From a checkpoint of a small transformer trained on Wikipedia.
Size: 21 layers, width 96, 2 heads of 32, MLP 768 ReLU, vocabulary 8192, 4.46M parameters.
Architecture: LayerNorm before each block, learned positions, tied embeddings.
Each number is 128 + 24 x the weight over its row's rms, rounded and kept within 0 to 255. Layers, rows and columns count from 0. The size above them is the row's rms in percent of the matrix's.

# layer 4 MLP up, 768x96, rms 0.0962, rows 301-336, columns 0-95
size [ 87 109  86  95 100  95 104 123 100 117  79  84  84  88 110 107 106  91  88 101  92  97 107  94 111 104 103 102 102 125 102  79 120 111 113 121]
[[109  97 151  81 144  90 104  70 144 126 107 155 142 175 138 173 124 155 106  99 104 142 100 133 124 102 115 165 102 125 135 117 112 139 107 109 142 152  65 124  99 109 100 137  89 145 115 124  93 112 122 114 148 159  96 121 111 148 113 111  88 142 141 141 131 141 137 117 126  95 169 173  95 159 138 123 153 155 149 161 123 116 128 132 156 151 129 147 156 152 130 117 141 116  92 111]
 [159  88 137  99  86 123 110 138 138 149 132 181  90 123 142 171 109 118 126 117  81 106 186 138 127 106 156  97  97 120 158 132 146 121 128 119 119 150 159 124  96 132 137 172 120 120 147 122 129 140 126 146 126 105 132 129 187 123 128 141 139 125 157 121 102  72 138 161 160 127  89 140 121 142 100 127 158 120 170 161 128 111 102 137 151 150 160 139 142 157 117 146 151 117  84 155]
 [125 135 134 116 135 131 172 121 146 139 118 113 117 141 191 138 139 132  80 103 148 154 136 131 163 141 143 118 132  65 126 126  92 158 169  88 141 106  88 134 146 153 137 156 109 110  78 121 128 122 170 118  97 160 107 108  94 102 137 147 162 170  99 134 177 157 143 135  96 121 137 145 116 151 144 108 113 173 147 113  89 109 123 145 135 110 131 135 110 115 136 123 133 157 110 156]
 [120 110  87 133 103 120 113 135 129 115 129 182 123  96 137  98 113 111 117 128 141 150 154 148 120 142 159 119 129 110 140 115  82 111 148 123 176 113 123 142 164 195 149 131 130 124 149 105 139  87 119  76 116 119 142 112 143  76 171 123 139 150 109 143 145 117 118 128 140 131  82  97 149 130  72 138 110 103 111 119  79 127 147 112 117 143 128 110  86 127 150 130 149 152  83 158]
 [154 134 127 123 158 118 154 111 144 145 123  78 162 166 128 138 119 144  75 128 115 106 119 103 133 118 120  96  72 161 144 164 135 103 104 149 135 160 125 163 104 174 145 101 160 101  98 147 140 125 111 117 139 112 190 138 109 111  94 119  96 119 130 135  98 113 101 134 124 142 159 125 160 104 149 141  89 104 108 129 103 139 136 118 123 140 165 141 117 127 150 150 101 171 113  77]
 [176 154 131  83 162  68 136 117 124 133 138 163 106  85 107 156  95 116  97  94 131  75 167 138 116 118 108 117 114 136 116 118 111 133 115 145 104  96 102 138 156 140 143 148 101 152  73 152 159 122  97 117  82 151 167 150 124 119 100 142 121  86 170 142 115 168 118 103 114 142 111 159 111 134 150 125 110 118 108 128  98 139 149 132 148 156 118 135 151 154 121 116 122 126 135 146]
 [136 156 123 122 107 156 167 153 134 116 123 125 108 126 160 102  90 125 127 144 104 124  81 126  92 127  84 157 188 136 139 154 122 128 143 144 140 120 129 120 147 109 135 164 145 176 111 146 113  87 127 124 144 157 186 121 171 105  97 161 124 170 128 106 166 103 119 142 128 121 116 143 108 150 127 115 141  98 116 103 100 109 134 145  79 105 179 164 107 142 152  91 130 130 123 131]
 [118 112 169 126 145 123 127 149 161 107 114 159 144 106 131 127 126 116 152  74 115 161 136  82 133 117  94 120  80  96  71  88 140 131 144 124 128 125 166 102 107  99 134  86 128 133 125 122 119 136 156 118 123 137 138 155 143 141 168 112 163 111 142 129  98 132 141 133 140 109  71 123 121 131 149 155 147 155 163 114 122 111 136  78 126 104 139 118 163 166 107  79 148 166 151 153]
 [118 168 128  89 137 153  88 118 131 145 119  93 127 120 135 113 118 185 141 119 109 123 122 143 161 157 108 170 134 144 117 128 163 152  57 122 149 132 134 127 145  98 154 133 150 162 145 116 133 129  95  81 108  89 138 106 102 108 159 119 184 146 182 149 108 106 120 136 136 139 180 131 118  95 161 131 112 116 123 143  97 112 137  85 113 140 108 124 107 136 152 103 118 114 114 150]
 [106 101 135 121  98  96 120 146 172 138 113 125 166 134 140  76  99 179 141 141 140 133 124 102 143 104 151 180 148  75 118  89 154 105 104 111 138 115 110 125 128 149 146 118 127 169 121 140 157 132 116 167 180 160 114 121 128 115 176  94  86 131 191 149 121 163 159 141 122 122 154 146 131 119 130 135 103 128 125 101 120 128 138 119 134  92 138 136 142 116 135 124 173 119 115 106]
 [120 118 142 145 128 145 127 118  96 126 154 147 126  67 124  82 149 166 110 133 153 142 107 178 152  94 159 103 107 119 134  85 131 147 133 157 161 117  97  95 125 123 148 130 122 102 107 134 104 121 110 116 132 122 120  92 158 128 126 148  75 129 119 132 113 106 140 125 143 119 149 158 140 153  97 156 159 119 208 121  95 112 140 148 159 139 106 128  87 109 129 154 107  94 104 159]
 [109 147 131 169 134 160 146 143 117 117  78 154 125 135 139 148 136 148 139  87 121 140 163 103  82  87 143 116 128 122 145 148 102 113 137 111 114 119 148  99 124 156 101 149 156 126 134 126 136 156 141 182 111 166 169  92 148 118 134 126 172 147 139  63 104  73 107 132 137 150 115  89 143 102 168 107 126 141 138 143 141 142 128 112 164 144 152 172 134 143 113  90 122 135 118 140]
 [135 104  88 163 101 117  91 135 120  94 133 121 139 188 126 104 101  92 156 167 130 124 131  91 125 130 102 131 114 161 149 179 136 140 130 131 137 102 126 147  93 157  94 187 129 177 142 151 137 106 125 139 128 140 160 123  98 106 190 134 158 112 124 152 124 115 128 148 132 139 112 176  87 153 133 100 113 134 110 121 142 112 124 160 147  85 134 130 122 133 120  87 145 123 123 119]
 [165 131 113 133 132 127 113 131  80  77  94 156 141 166 131 129  95 115 102  78 133 138 157 124 117  70 111 132 131 132 110 145  92 133 138 167 137 135 130 169 147 123 140 121 107 151 119 124 127 125 104 125 131 149 146 129 168 132 151 136 167  71 109 145 171  82 133 105 159 134 112 153 136 154 126 124 116  90 139 185 127  98 120 137 187 136 151 161 115 127 137 155 147 137 127 129]
 [127 141 121  92 129 112 117 127 142 138  98 113 164  94 146  90 129 106 106  99 130 111 139 125 102 144 150 162 163 128 150 102 129 133 116 109 125 191 178 136 107 103 141 129 120 114 152  95 158 102 123 146  79 126 159 111 113  83 157 131 142 118 110 195 125 156  85 117 172  90 166 154 166 107 137  96 125 118 111 123 122  99 125 127 129 119 127 135 146 103 135 166 135 103 113 101]
 [119 140 143 122 104 100 103 172 141  75 155 131 155 131 125 103 128 155 104  99 123  90  92 164  99 119  98 141 145 114 159 144 114 133 101  68  99 128 157  69 148 155 150 113 147 151 133 154 119  91 162 155 169 130 150 152 132  97 104 164 124 114 127 146 165 145 124 120 133 102 141 131 114  90 127  95 128 133 125 153  91 105 135 131 119 127 135 162 141 114  99 106 121 148  85 134]
 [122 137 109 144 159 103 177 113 140 163  99 118 113 144 139 116 124 124 112 144 104 137 171  87 118 147 134 143 108 142 130 165 140 130 140 132 152 112 158 145 123  85 104 128 129 133 130 140 120 113  92 111 134 128 121  88 113 101 114  67 146  72 113 127 164 118  87 150 103 122 171 123 143 116 149 178 113 141 101 150  75 112  92 136  84 163 120 106 152 114 117 117  83 134 144 148]
 [155 139 135 118 120 124 133 180 134 126  98 167 131  89 112 127 107 108 169 159 147 135 156 129 116 117 135 136 171 122 142  77 108 127 162  87 153 118  99  99 182 125 152 137 111  98 100 115 142 119 144 115 126 131 128  94  98 135 149 136 106 132 130 129 154  89 134 125 148  66 114 162 143 164 122 158 111 136 136 108  64 162 117 155 122 120 167  94 140  93 146 137 129 115 134 110]
 [ 94 113 116 136 140 122 129 124 142 150  85 148  82  91 141  85 144  52  95 115 118 133 131 122 111 145 135 120 123  79 103  86 136 106 112 124 150 164 113 145 106 100 111 143  97 170 142  93 126 106 140 131 101  56 150 142 133 110 148 156 143 154 143 108 112 139 145 137 149 129 141 134 149 137 144 129  93  95 160 146 148 152 126 150 139 124  98 132 133 166 132 147 150 120 149 169]
 [130  98 114 174 122 119 187 143 162 142 150 110 120 126 168  98 128 108 136 123 160 136 116 144  95  96 134 128 132 108 115  83  96 136 115 145 118 145 109 135 113 133 134 135 113 111 107 145 184 149 162 170  85 124 153 139 139 142 190 177 106 132 146 173 148 135 107 121 157 101  93 133 155 126 148 111 130 111 128  95 162 169 129 116 128 136 132 108 161 108 153 122 157 104 157 128]
 [116 154 152 130 119 117 150 154 170 122 154 158 140  96 133  83 188 118 156  72 134 123 147 155 138  98 145 158 119 131 124 102 125 126  95 135 116 125 103 126 126 136 150  99 112  70  98  99 133  83 158 142 162 144 141 139 130 114 167 142 120 142 155 112 142 146 122 134  93 145 129 160 106 117 134 103 115 143 136 123  87 115 117 104 118 108 158  87 120  70 121  89  98 117  98 131]
 [114 146 117 111 140 131 156  99 121 112 142 146  84 120 147 142 149 118  92 147 141 183 101 101 118 118 139 108 144 115 127  88 110 166 120  99 116 117 158  93 131 106 125 161 117 169 165 113  88 119  97 139 100 136 137 148 126 105 125 193 155 106 101 159 152  95 119 126 128 100 121 152 159 143 142 152 171 100 139  93 160 122 148  92 137  98 169 109 106 144 133 123 164 145 105 136]
 [152 136  97 138 114 116 145 111  98 150  99 143 111 114 120 132 101 129 124 149 114  98 179 118 151  95 148 138  88 176 145  97 148  97 138 135 122 115  85 123 113 109 182 159  99 117 146 138 128 111 185 120 137 129 164 142 111 103 142 107 125 127 105 105 123 151 114 162 133 130 138  99 186 107  85 112 147 138 129 143 118 134 117  86 118 135 146 168 129 123 184 118 175 107 115 104]
 [110 125 141  99 104 117 128 130 122 151 117 115 180 134 189  72  94 121  81 119 132 145 141 146 100 126 155 120 136 171 136 121 154 105 143  67 124 117 147 123 143  92 131 108 125 111 135 135 144 130 131 101 161 151 178 141 118 105 126 179 132 147 123 112  96 155 131 142 154 175  80 156 142 142  79 140 136  95 108 108 153 136 141 152 131 150 125 120 129 143 140 141 134 173 141 117]
 [141 164 126 140 153 175 104 155  72 133 116 145 134 132 136 105 141 126 131 134 121  98 156 118  97 131 148 136 127 155 149 140 120 144 124 107 164 125 121 105 156 104 110  93 126 151  98 138 195 117 112  98 170 141 150  80 138 102 105 156 125 116 125 127 103 107 150  91 151 120 150 166 165 140 126 140 134 145  67 149  97 109 144 124 104 184 144 156 142 113 115 122  86 123 118 115]
 [152 149 144 120 143 173 128 113 146 126 161 132 115 184 177 185 138 126 131 112 125 135 116 144 119 123 120 111 116 146 161 136  84 103 138  92  86  88 107 138 115 148 142 165 104 134 129  89 122 141 139 150  88 135 135 160 113 123 108 117 100 108 128 112  77 134  65 127 162 119 126 120  86  88 144 145 147  85 141 127 143 123 121 138 113 108 169 151  97 144 127 133 156 100 129 126]
 [ 95  99 156 106 138 102  86 131  98  96 129 131 102 141 160 132 129 161 129 144 101 200 127 107 146 105  72 160 138 113 119 166 156 162 129 123  87 131 113 124 155 140 112 142 112 139 164  94 113 148 124 121 122  99 151 172 166 139 153 138  94 110 128 143 130 119  95  78 104 140  87 115 116 155 141 125 108 113 129 112  94 144 135 127 132 177 135 117 126 117 160 145  91 145 125 132]
 [121 131 111 115 149 121 155 171 154 124 123 133 142 160 141 113 123 106 123 137 119 154 122 155 122 107 136 106  99 135 128 141 155  96 156 106  97 143 165 174 146 118  97 130 115 107 121 172 115 103 107 137  96  98 170 112 200 157 136  98 168 118 156 106 163 147  87 121 171 112  95 145 121 106  97 118 146 126 109 155 145 143  81 119 140 135 124 103 158 165 105 125 112 100 161 115]
 [120  90 114  87 131 106  82 113 142 148 142 126 133 108 107 115 186  96  80  83 135 121 156 135 125 103 113 122 140 173 119 117 139 150 131  98 112 134  86 167 145 152 129 152 127 118 115 162 149 129 145 110 138  80 135 143 128 165 140 149 167 138 140 106 116 155 107 174 127 121 112 103  85 150 126  96 112  95 105 139 143 160 128 135 137 139 112 141 130 137 146 202 151 152 126 128]
 [109 123 111 109 133 117 112 114 106 155 149 105 148 166 132 128  95 103 113 129 136  94 115 118 134 163 132 141 122 149 188 120  96  87 136  92 126  94  81 166 119  82 127 112  88 148 130 130 147 114 119 135  98 101 104 155 118 154  96 103 151 140 175 145 123 106 134 127 155  98 136 138 111 100 143 147 157 100 105 113 165 118 156 108 173  96 122 163 151 112 138  91 124 137 156 168]
 [165 136 157 162  95 131 116 139 105 116 106 137 100  79 146  92 122 151 117 107  86  99 122 106 160 148 103 141 149 144 114 149 125 146 114  79  94 138 110 125 107 105 133 114 136 126 166 103 179 118  64  73  99  88 125 160 127 154 126 136 151 127 147 145 108 142 120 152 143 161 131 112 125 140 119 111 139  97 103 141 150 103 149 144 159 116 141  86 109 158 138 137 148 112  91 118]
 [126  93 129 119 138 161 146 155 120 106 155 132 103 117 143 121 134 151 121 118 105 137 130 175 116 103 145 111 143 156 115 162 115 131  69 112 140 116 158 168 140 116 158 117 138 112 170 120 146 136 141  98 160 164 102 129 122 127 113 139 101 100 145 123 135 167  84 196 149 148 113  94 157 127 167  96 132 180  99 116 106 131 135 139 118 108 143 132 133  92 165  97 155 152 156  98]
 [152 108 129  93 115  97 135 156 144 133 137 155 112 147 122 140 114 129 166 140 166 125 109 146  68 106 147 144 151 113 163  98 105 102 137 147 119 149 145 113 128 147  98 120 143  83 115 150 142 126 148 143 125 142 117 180 130  93 132 122 131 130 171  58 134 178 141 121 118 120 103 153 117 155 109 133 102 169 148 121 161 146  69  99 156 125 137  95 102 121 118 132 133 130  94  97]
 [138 131 152  85 149 125 122 104 124 173 159 118 105 104 137 143 135 146 110 135 123 114 151  98 141  77 123 129 134 156  96 171  98 127 126 166 111  80  82  91 102 121 166 119 117 154 138 125 131  98 107  95 111 135 100 144 130 151 148 113 104 125 177 141 109  71 110 195 117 100 102  98 139 135 133 144 119  84  86 127 140 153 118 122 126 126 121 159 118 121 144 155 125 128 111 130]
 [105 101 125 139 133 126  92 130  82 109 118 154 124 142 148 133 139 132 134 145  75 146 146 147 118 109 143 113 185 150 127 129 140 116 107 154 114 104 120 133 141  99 101 105 105 142  99 115  77 156 141 129 149 150 163 162 121 135  96 109 164  90 132 174 119 148 118 147 162 118 148 126 120 104 119 121 172 128  88 147 149 148  97  97 108 154 140 199  87 124 135 152 148 122  96 116]
 [139  73 100 130 107 111 156 112 122 129 123 114  86 134  77 149 133 145 145 135 114 132 171 108 112 108 126 100 143 106 107 105 157 111 134 115 132 130 112 141 105  97 130 162 148 117 125 147 120 126 128 136 126 129 111 159 202 112 134 138 114 110 137 123  64 110 125 105 129 130  93  97 116 115  72  59 116 140 142 146 137 107 125 144 161 131 152 156 124  93 179 125 131 167 134 112]]
# layer 4 MLP down (transposed), 768x96, rms 0.0962, rows 301-336, columns 0-95
size [ 71 108  75  99 110  79 108 116 109 121  74  61  86  80 122 117  96  88 103 109  83  93 123 110 101  97 102 107 103 130  92  75 134  99 113 113]
[[124 180 174 107 128 136 147 132 148 114 112 155 118 115 100 148  98 144 133 141 134 159 125 135 137 158 159 103 112 131 111 101 152 103 107  86 134 169 209 138 123 163 118 156 121 148 148 145 141 150 128 143 125 142 113 127 145 151 107 118 133 141  91 119 143 163 128 162 156 131 117 154 170 167 154 138 138 131  97 113 155 141 136 105 163 138 154  88 183 161 113 116 155 128 140  97]
 [168 102  60 136 127 143 122 116 117 157 166 160 114  79 140 128 125 155 150 155 138 130 128 168 159  83 126 119  97 105 141 131 148 115 135 122 121 111 150 142  99 110 123 127 137 136 165 112 184 124 123 157 144 137 150 141 160  86 140 138 139  92 128 130  91  88 132 127 124 119 107  80 140 118 109 168 142 149 136 128 124  92 125 140 180 119 143 154 156 120 156 145 186 127 126 131]
 [ 73 144 134  95 113 157 124 154 152  97 110 132  98 134 145 109  89 166 143 154 133  94 144 172 152 140 124 128 121 127 157 129 149 173 126  83 148 130 126 117 102 132 155 160 140 145 126 147 149 136 113 128 154 165 111 148 160 134 164 129 175 107 174 116 118 150 124 124 169 144 133 157 149 127 171 165 155 129 149 124 130 162 119 174 136 142 118  97 157 156 136 121 129  77 142 113]
 [118 108 120 109 103 146 129 152 104 168 156 153 148 104 155 115 102 114 104 129 116  94 142 101 156  97 120 132 183 126 123 149  99 106 187 129 136 143 169 141 119 155 155 143 133 116 149 125 179 108 112  86 143 141 126 115 147 124 127 122 166 158  94 111  91 111 107 108 129 166 147 106 154 123 114 128 139 118 142 119 147 108  63 171 130  99 122 167 159 160 136 157 144 141 147 113]
 [132  66 131 149 162 152 135 112 156 125 165  93 140  88 107 132 116 128 119 126 123  92 129 173 139 131 117 159 103 165 110 126 129 120 119 144 131  90 177 110 142  65 111 114 121 172 126 102  98 103 128 165 111 132 126 171 171 120 106 125 119 124 121 176 117 140 123 133 136 138 143 157 136 111 165 106 151 100 134 122 142 101 144 108 118 160 118 170  87 137 127 126 107 167 154 109]
 [114 146 131 133  99 110 148 147 184  86 138 197 131  99  92 146 129 141 145 161 151 118 133 153 108 112 125 112 148 110 139 122 144 145 151 142  97 155 126 104 131 118 130 180 136 124 146 126 159 107 146 135 141 170 102 159 123  97 134 101 150  98 117 161 157 140 132 172 131 161 120 101 137 153  98 169 165 103 160 166 105 117  91 163 140 145 126 105 130 107 106 130 162 130 104 137]
 [157 149 145 134 134 102 144 111  98 115 153 137 142 132 132  86 129 115 137 148 149 134 114 154 107 102 103 130 154 147 176  80 107 153 143 155 150 131 116 141 135  91 146 116 122  99 159 109  95 132 134 127 137 184  93 123  80 171 100 154 135  87 107 136 103 162 112 117 118 145 122 121 127  83 110 133  94 108 158 148 132 134 173 133 108 164  93 170 158 109 155 143 100 118 156 145]
 [123 129 158 129 116 118 144 131  92 152 163 131 164 138 109  80  97 122 123 119 133 141 142 141 116 149  90 136 117 108 114 105  84  95 136 107 143  98 128 165  89 106 117 140 118 132 142 153 146 134 185 105 162 113  79 131 121 146 128 156 150 186 149 132 134 101 134 145 156 129 113 111 117 166  69 120 128 110 165 141 112 160 122 121 107 143  97 155 138 148 144 155  92 184 132 121]
 [118 107 136 115 127 131 133 135 147  87 129 156 145 152 127 132 128 145  76 115 145 140 130 117 139 112 170 120 144 154 103 157  78 143  99  89 148 143 138 106 135 120 101 145 140 121 140 137 155 127 140 158 138 127 139 192 176 120 116 119 171 152 157  84  82 110  98 153 108 113 144 116 177 139 141  88 126 165 123 100  98 152 130  90 151 153 164 164 161 135 133 115 142 125  94 121]
 [120 120 133 146  93 178 115 138 141  89 155 141 121 137 139 108 152 103 130  99 138 139 129 160 113 110 140 153 141 110 121  96  88 127 115 111 108 140 119 115 142 158  82 163 127 117 120 100 144 146 166 169 100 142 110 130 131  43 106 108 116 132  95 117 165 153 132 153 147 144 127 146 124 121 119 137 119 123 134 118 153 158 128  77 122 154 129 165  99  82 119  84 106  78 133 150]
 [136 102 122 130 148 155 126 160 125 136 114 140 144 149 134 153 137 165 116 109 176 175 134 136 154 174 166 159 117 140 179 165 123 100 162 176 166 147 112 129 138 112 142 114 145 139 112 134 145 148 125 140 182 149 129 150 137 171 157 118 111 111 128 144 148 112  85 110 109 126 160 147 148 119 157 130 182 140 110 171 141 146 133 124 158 132 170 134 154 129 119 146 107 140 171 109]
 [115 139 104  79 111 136 127 101 115 161 139 120 120 122 109 136 124 149 144 101 150  75 196 163  96 108 131 130  77 111 126 144 142 109 118 158 115 123 157 129 126 165  79 162 143 148 148 167 134 107 136 146 122 158 131 134 184 157 124 136 161 133 120 124 163 111 115 157 158 147 128 158 121 151 115 154 152 170 106 131 150 127 100 106 171 113 130 118 136 124 110 109 179 107 120 116]
 [126 112 114 103 162 126 158 116 135 146  88 159 124 174 128 108 179 121 133 107 121 140 141 162  88 131 131 102 128 133 163 101  91 109  73 131 136 114 115  95 114 166 104 150 104 127 129 124 102 126 130 105 108 133 110 131  93 143 144 160 151  90 158 119 119 130 137 146 183 122 104 129  86 146 127  86 102 120 146  83 103  69 167 140 133 103 137 145 155 132 111 154 133 121 101 139]
 [114 139 115 100 159 133 117 118 138 150 110 120 120 150  69 161 152 114 138 139 122 139 115 156 147 101 144 113 118 138 148 109 116  83 140 142 133 169 110 128 150 141 182 155 118 126 136 142 126 168 119 147 137 144  90 148 118 141 115 122 118 125 120 164 139  89 156 149 184 111 120 124  97 161 127 150  63 122  98  69 136  87  94 120 140 140 104 158 121 121  80  96 143 107 140 115]
 [152 102  96 150 166 118 149 124 133 157 100 142 133 156 169 122 141 115 148 115 148  88 148 111 139 174 129 125 127 155 146 130 137 158 119 109 146 149 117 139 150 103 109 107 150  92  96 128 131 141 141 132 128 125 134 100 174 145  85 103 138 106  83 140 127 146 110  83 144 134 123 197 161 101 165 143  90 104 126  95 100 116 135 150  70 135 155 145 160 140 160 131 133 111 107 119]
 [126 131 139 101 128  92 136 129 141 144 154 173 119 146 164 183 112 135 173 120 139 122 113 138 127 133 110 143 128 116 132 126 151  77 125 149 149 130  95 149 124 119 149 104 147 117 135 126 158 158  87  89  77 109 136 115 101  73 117 132 139 154 130  96 135 138 145 160 104 150 183  88 102 151 128  99 106 114 163 157 157 133 110 144 126  96 157 106 139 122 149 123 105 137 106  73]
 [105 115 139 122 163 104  95 130 148 147 116  79  89 123 170 140 101 162 129 128 129  84  83 143 105 133 108 118 165 141 156 104 150 134 100 139 101  94 111 130  93 117 172 148 117 113 149 156 130 120 162 127 137 108 163 153 121 151 121 150 130 113 139 159 120 131 144 153 147 122 170 117 118 110 120 160 157 131 156 186 112 157 153 124  79 136  91 173 111 139 147 138 156 116 110 103]
 [128 105 150 126 128 117 168 105 115 100 120 106 161 151 128 122 127  80 141 136 100 111 128 140 138 130 123 132 159 141 167 123  85 145 110 136 113 105 127 140 168  83 123  99 104 127  81 106 127 130 184 154 110 150  91 165 138 127  94 143 126 116  97  80 140 130 121 117 159 135 187 115 133  98 148 142 166 123 104 108  73 129 118 121 134 138 165 118 135 189 126 141 129 123 145  98]
 [110 118 107 113 180  86 128  72 142 171  77 132 138 103 153 122 143  90 129 103 167 112 155 142 173 162 124 153 142  81  99 150 101  98  51 113 125 167 136 125 168 152 146 123 134 167 155 156 151 117 100 119 127 144 130 100 130 151 126 129 121 109 145 126 130 148 125 109 122 108 136 184 116 125 143 128 142 139 135 135  93 154 122 121 148 118 124 107 132 144 140 117 138 114 112 122]
 [176 129 167  68 113 120 109 121 114 118 144 138 162 136  96  74 154  93  72 154 133 133  88  98 157 120 128 112  86 147 136 121 149 147 116 146 123 126 145 135 106  91 180 134 115 138 127  93 125 133 145  78 135 109 120 117 157 141  78 168 130 160 137 114 135 130 132 121 111 101 124 116 163 146 105 124  94 129 143 144 114 155 129 138 189 128 156 128 121 133 134 131 143  94 140 139]
 [101 131 103 111 111 104 101 130 136 122 143 155 112 142 112 124 159 104 107 149 123 151 118 123 109 115 129 150 144 125 113 153 173 151 143 165 100 176 130 148 158 124 154 144 128 114 154  94 118 193 127  91 149  85 145 114 176 130  91  84 177 127  99 125 120 117  90 136 146 144 115 136 122 155 142 159 106 140 110 112 106 112  94 172 118 123 150 120 158 170 124  99 105  86 116 142]
 [137 116 162 101 130 119  62 125 152 117 107 119 149  70 121 147 140 178 146 152 138  90 119 137 162 160 128 149 122  96  96 127 155  90 139 114 154  88 126 138 133 103 149 146 141 149 180 128 120 130 141 120 135 156 127 132 118 120 113  88 129  86 139 147 151 152  95 131 124 145 122 123 120 118 125 152 140 106 105 119 107 156 102 113 122  46 137 143 126  98 155 138 119 139  86  99]
 [133 187 107 132 166 151 156 139 125 152 176 137 137 129 134 121 148  94 144 147  84 158 153 101 130 143 107 118 137 146 141 141 115 148 124 128 130 113 146 123 152 126 123 140  95 136 136 124 122 162 104 179 144 193 112 131 117 103 105 123 135 133 140 176 109 174 122 115 145 130 130 165 144 169 153 131 145 132 160  71  99 136 117 146  94 130 141 101 190 135 136 161 100 126 145 139]
 [129  97 127 168 186 144 123 125 140 141 137 144 154 124 158 139 144 102 140 117  88 113 126  98 141 124 131 149 151 114 105 117  88 134 186 118 131 141 116 117 103 165 120 115 169 121 103 121 155 120 153 145 128  96 133 109 112 142 146 121 123 115  98 157 139 123 142 147 112 108 136 146 138 101 122 169 123 146 104 175  73 108 113  93 100 113 134 167 194 112 110 139  94  74 109 131]
 [ 74  95 150 134 146 103 162  81 116 125  94 146 156 139 124 100 101 112 152 150 125 119  97 111 155 138  73 139 139 124 143 158 124 171 134 155 133  65 115 124 120 111 145  89 143 167 130 128  97 117 154 118 125 137 145 128 134 138 114 125 135  83 103  99 177 146 127 111 113  99 155 114 117  95 121 151 166 153 160 112  91 123 150 120 132 120 133  80 149 141 103 149 151 113 136  99]
 [108 117 167 166 111 168 159 136 160  92 153 158 125 136 143 147 128 130 121 117 122  90 168 144 152 116 180 115 108  96 127 108 122 116 121 149 166 115  93 139 131 123 160 110 122 147 132 188 129 138 183 115 129 139 141 110 154 113 131 129 151 106 137 175 130 135 114 107 133 200 153  99 135 145  87 146 147 114 150 146 161  96 127 128 134 114 148 148 156  89 113 126 157 152 133 137]
 [163 128 119 140 152 144 114 131 175 108 180 126 140  94 124 156 148 163  96 114 137 126 124 110 111 157 119 144 148 107 133 155 145 133 152 164 143 159 104 129 161 133 143  82 112 121 151 124 180 113  99  92 118 107 118 149  94  87 123 196 158 119 128 141 101 104 105 136 138 125 143 111 150 125 135 117 110 102 101 110 110 134 166 116  99 149 140 156 155 112 170 136  70 137 113 111]
 [ 67 142 155 171 133 120 111 109 150 134  96 154 130  85 173 109 114 136 141 152 138 122 108 102 156 127 117  99  80 192 119 141 107 108 178 142  80 127 132 135 155 161 168  98 138  92 132 115 125 129 130 100 137 140 119 151 104 116 120  96 129 123 127 157 106 104 134 150 119  93 135 136 167 174 145 167 104 115 130 137 156 124 145 117 145 102 138 132 107 126 101 128 132 142 139  85]
 [ 68  94 117 141 123 157 133 162 117 136 102 106  81 108 109 103 132  93 111 115 101 175 140 163 144 131 115 109 113 146 116 106 156 142 101  98 106 103 144 146 133 116  82 121  91 163 120 183  96  94 131  82 100  75 149 101 145 105 115 113 121 137 110 126  99 115 146 150 134 102 105 194 118 139 138 126 140 115 128 122 131 124 122 109 142 103 122 121 106 119 123 145  96 115 156 123]
 [117 174 123 123  89 135  96 137 147 129 122  84 135 114 131 100 186 130 156 153 132 110 125 116 144 144  57 124 155  78 141 133  53  96 120 121 141 138 126 137 182 131 138 130 146 124 124 153 138 110 145  98 100 118 128 151 139  97 132 105 154 134 126 133 129 113 118 184 133  99 122  91 139  94 171 138 154 160 136 126 114 122 118 114 149 160 102 149 131 146 126 112 130 129 102 163]
 [166 132 141 167  89  84 148 139  90 117 103 123 167 147 103 125 154 145  91 142  83 118 102 103 161  83 134 115 170 137 166 156 133 151 137  91 121 108 123 148 113  82 153 101 158 122 156 112 148 114 125 135 111 125 145 134 153 117 122 140 138 148 127 111 160 160 111 171 125 100 162 150 129 115 117 130 131 145 128 163 127 127 120  78 161 152 129  96 158 149 131 126 160 156 130  88]
 [181 121 103 123 114 148  53 132 137 149 118 113 135 135 141 166 140 157 130 102 119 141 112 180 132 144 130 129 169 145 126 163 113 167 140 153 129 168 154 126 135 130 136 133 123 148 147 137 134 130 154 128 154  77 132 148 148 107 137 146 142 127 156 138 148 149 140 115 155 163 170 108 151 147 141 158 165 188 164 182 127 145 121 149 117 154 132 123  95 138 162 141 166 122 132 124]
 [162 108 125 108 120 134 108 109 100 119 130 130 124 144 146 168 133 112 115 104 132  96 132 134 131 117 143 137 100 110 121 118 113 118  76 118 117 102 115 118  69 125 109 165 126 116 157 121  98  77 137  78 131 183 101 134 113 142 138 126  94 144 156 113 111 117 127 110 102 134 168 129 182 137  86 101 122 149 115 181 153  83 135 140 161 166 139 148 106 100 141 138 138 156 108  88]
 [134 122 141 157 102 114 114 112 120 107 140 108 105 105 139 158 158 146 124 133 145 150 135 111 141 139 112  83 111 125 129  85 113 129  85 147 117 154 155 143 116 160 112 103  95 160 126 132 122 136 153 136  87 137 129 146 107 113  85 121 155 158 110 154 105 130  94 118 118 112 145 201 147 128 183  86 141 123 126 107 170  97 138 125 157  84 165 106 123 133  81 142 102 105 134 168]
 [112 146  66 106 145 137 127 149 117 121  95 131 102  93 132  91  91 123 107 135 135 125 167 141 117  92  77 117 118 119 152 128 172 118 153 125 114 129 134 127 114 122 113 170 130 128 122 162 152  95  99 116 126 170 135 154 124 114 149 108  72  91 122 181 151 132 105 127  91 144 163  72 118 132  80 137 109 136 141 108 106 157  97 102 114 120 109 117 136 157 142 136 153 118 151 134]
 [148 157 113 115  87  78 115 151 131 167 109  97 112 157 152 144 138 120 136 141 115 173 112 169 167  82 120 148 110 126 128 148 132 121 123 173 109 121 132  70  87 112 113  96 132 113 116  95 162 135 101 139 139 134 137 120 145 119 176  79 147 124 121 133 144 113 102  97 128 159 135 123  84 110 124  99 116 100 187 108  97 121 125 142 155 100 127 139 120 146 126 113 146 110 121 161]]